Weights of a small GPT-style language model, trained from scratch on English Wikipedia.
Size: 10 layers, MLP 1024 ReLU, vocabulary 8192, 12.1M parameters.
Architecture: RMSNorm before each block, rotary positions, no biases in attention or MLP.
Training: a variant of Adam for these matrices, 460M tokens.
Each number is 128 + 24 x the weight over the matrix's rms, rounded and kept within 0 to 255. Layers, rows and columns count from 0. Numbers have three digits each.

# up: layer 6 MLP up, 1024x256, rms 0.0629, rows 790-809, columns 128-191
# down: layer 6 MLP down (transposed), 1024x256, rms 0.0571, rows 790-809, columns 128-191
up790:117142193092136093123130120143126168075104114139134140090113137123162167131120112120122093115108113110162087100127155113057168050102134136128158108114195143139151087145113129126063159147143158
down790:115108151144120080086132174113106157132140181126151131144145130131175137049098134121148134128103169097133150106158121160164116087041119149142134161151134153110135115139118115116142119098109153
up791:125150124165128109088094117173124151096152111110129121123097133097136133181114090155137132121126137108094088166098118147124165136135128135088171153123122117160130136116159123119127120150125105
down791:098140111150144135132147085097167101163137173156111163145110138119134127123135161134093128131109124165139150149186119108134118118103150111140151154134119156139083109128129153176127135159127116
up792:145118135107104117154127161102155211152131144125102131170122091149104154091082105083142082130123093154099144125149186132119173079102137207143124102115116132149124140077130146128099110093154154
down792:157137122201158117191108159117093187137117074133141138151156085144146150094091113121148134145132147145184154110145117147142104099078142115107148157135103117086148138101136160120099130129196149
up793:129156167101134081113089145132146085112081133149127111102119135133130112130141088142148119133148130123127121124131124115084107120141127161143135145095108140092096116117138158140134141125099123
down793:126090135125095148153145120114072164131133127114122108142114131144133163108153143113119110131129158141160136119099125156092130125134137112124169130144135110146115157108138140153097113133093155
up794:105151157128094136112127146173163113132076120096102163152109168162142127094126181128131094114099115128077115123130140083129151084141137123148139145074097089136133110131116114105143141140103124
down794:128139123126119116114117134134152136123115126126117137145123139123123134115158120118135139119117139157109131131094131141118148133149151133114125129126117130101121127143135128107111155121153112
up795:154136109170162142123086131135116149133126124087124129173119157143113133103115119101125111126111154148120146156117144126136129151132104121104150099101122138143157122139143157117113127128100132
down795:129134110130148074149140078145152134141115110143087105117132128131139140107180124137144123117162129103182113125091154134101122103118129127111143144162086128133081135127135174127117123153140123
up796:111169114101092113109121123103124179123146130156144131116090126113121145129121172107116133105139152096160127165136109156110122132111129133137115119157117107136089142134102149151109137123096163
down796:112080113158160123127130139113121101123147136099151154149110144137140133152127113151121145104089142117128122077112150124145116144154114144111128126120131144097134141126151110130110115172127089
up797:058118120115108144104145116128131110114127101145115108094108138116113072118158149108092112123115112106116073121114156141119090125169145140128129149114115107100088093134126085146140123133091106
down797:132134125079129166126145078169120156109124116126115085173106118118132156138135114106177135169135160093165125113124115166140150166136119156147129088176174114134117138103161130128129141122131216
up798:113128128137106133112118156159149107148128175102129113088125104122088129152112129099110138142144140161109134131119142135093155172109107115147143116111130116161133131142114139155101087086118098
down798:110116108105170099139139159133095148112126141146141119170138130145140103123119133156127130118164080099137115129112145111134133118134120152150120148115126144116135144129163158138170168125096129
up799:141145124116160113075119132129149140105118169157103126133117125145111101126100117076158123130131100143102151093077174137109100155118131161145157127083117129094145091141137138124131100149111097
down799:142115113113133119112115093115117141109126082103082127136130128109134131124133135124133112134131115141165111144131142130106122115141108122114140112145095160144090143102135168131131114151139149
up800:105124171114108174079124139138115115170125158080090113107117122161146128137127105086112101105087115113122128121145158145159110099130108095119123090142102092143179107162159114092079189162087108
down800:138163116138135180083072136140153114125130079187085124093103129092080104073108153075123137194145122137171121106157160119138109119153086164175155120163100140154128146135121143110123166137088129
up801:159102099150134105100091152133130078123079103088147159100137079102122123154114127157113106122112104158105132160109138148054162115122104166130163118104177127115069126099131172105116077120126134
down801:125151128121142132141136110139140095134178121111141137171128164123114140165108110147141157162173103120156167113145134119099132126130105136119110143135142145120130086118130115109095129150150110
up802:118137188110126113126136121145148116130111151168137143129106090106130093116123112098132124141129149142141097124114149089175184155193083153104098119124191124098127122087150148160057169142111102
down802:132139110119108156122082140152101134138122121089131128116136138080131131119159117137154121094197181127138142056097138119178109146158097121121120139160123105162114084124100120112126146125117102
up803:120112166148127127138111134156160109135090116135142155145128142098111134117098156149127108150124116148108125129095115087130108132138099117146151117134193118133114129048142157094103128065124104
down803:082141153113141130170125115130095060136095105089188022090157183130122154073170130075085151090154092114024149084145141103089134128150125071159123171099125143110113107094143064097098111089175129
up804:118094098125122136094142141143147132124124145094120156095146079086122135140136096087178123126104120149101113128118117109109125068108124142099126101120133123165099126106152162097108159158142101
down804:141165149115150120137093115121139167112161134094082055139150091098134142064128083146151080140154147113156125103109122137154131101171108134081154109155081136148082086112131134100082144087107111
up805:108095164144106141128094124110133145168095108127104147148114114158115085145123148162089120149115127142137100154123143153145129112130099127103128130110163109127168111159123130098137106081119127
down805:136140116099141154110138137105131075145124176144107113127127110102139117142128107117150139144127127128161149083163133094141122131081147163136126122125169140136130154119136085115123147108139124
up806:098110102141112129145106123120125115115166124141127125107115133124114151134119114162121147129119129130151127182123141142130153118114087136091146117115139120175106152107121136129104119141112123
down806:136135132102151132100159147156146111131135126100131122127138120146116100145132160126132094115139128123107122076138129141132117123120156118179111138136115120091130114128143115142147132098159141
up807:122142143098090141106108143141139055130135118111152183155101124116130156107109132094115105127139111181154108140100163108146112145142144119125125076120143123153176145091117133118091132088110108
down807:068128162127138100131157095142102118127152113139138098133190108143141116156144158136129091130129099146172103092156108132147147160129107133147140140169106130150100123116159112136139126135156156
up808:145095118116114137108127089106136170156122098171094153164108146105101115159109113119086084148125109092107125138111124087137134093149150128141132090066096119108126105081127130115105128153094149
down808:112132133107088122131133117153120105100167113160182141101093134128131146132122107125113101110089165125104146121113093103122092093118127152131129149081138128103144151128152121129104094101141132
up809:098172183134120131095128146167161076166115139122126136149125141121109109128130164129135091125110136138094125113152109149171085131125121140174153168126106125093140113116160168114134117123154149
down809:113076122172140193141140100154161098080153121103109127117162113133118107113158127140089110124131133083092109113078143155154128135094142136146106118097066116107120138148158121136177125126171126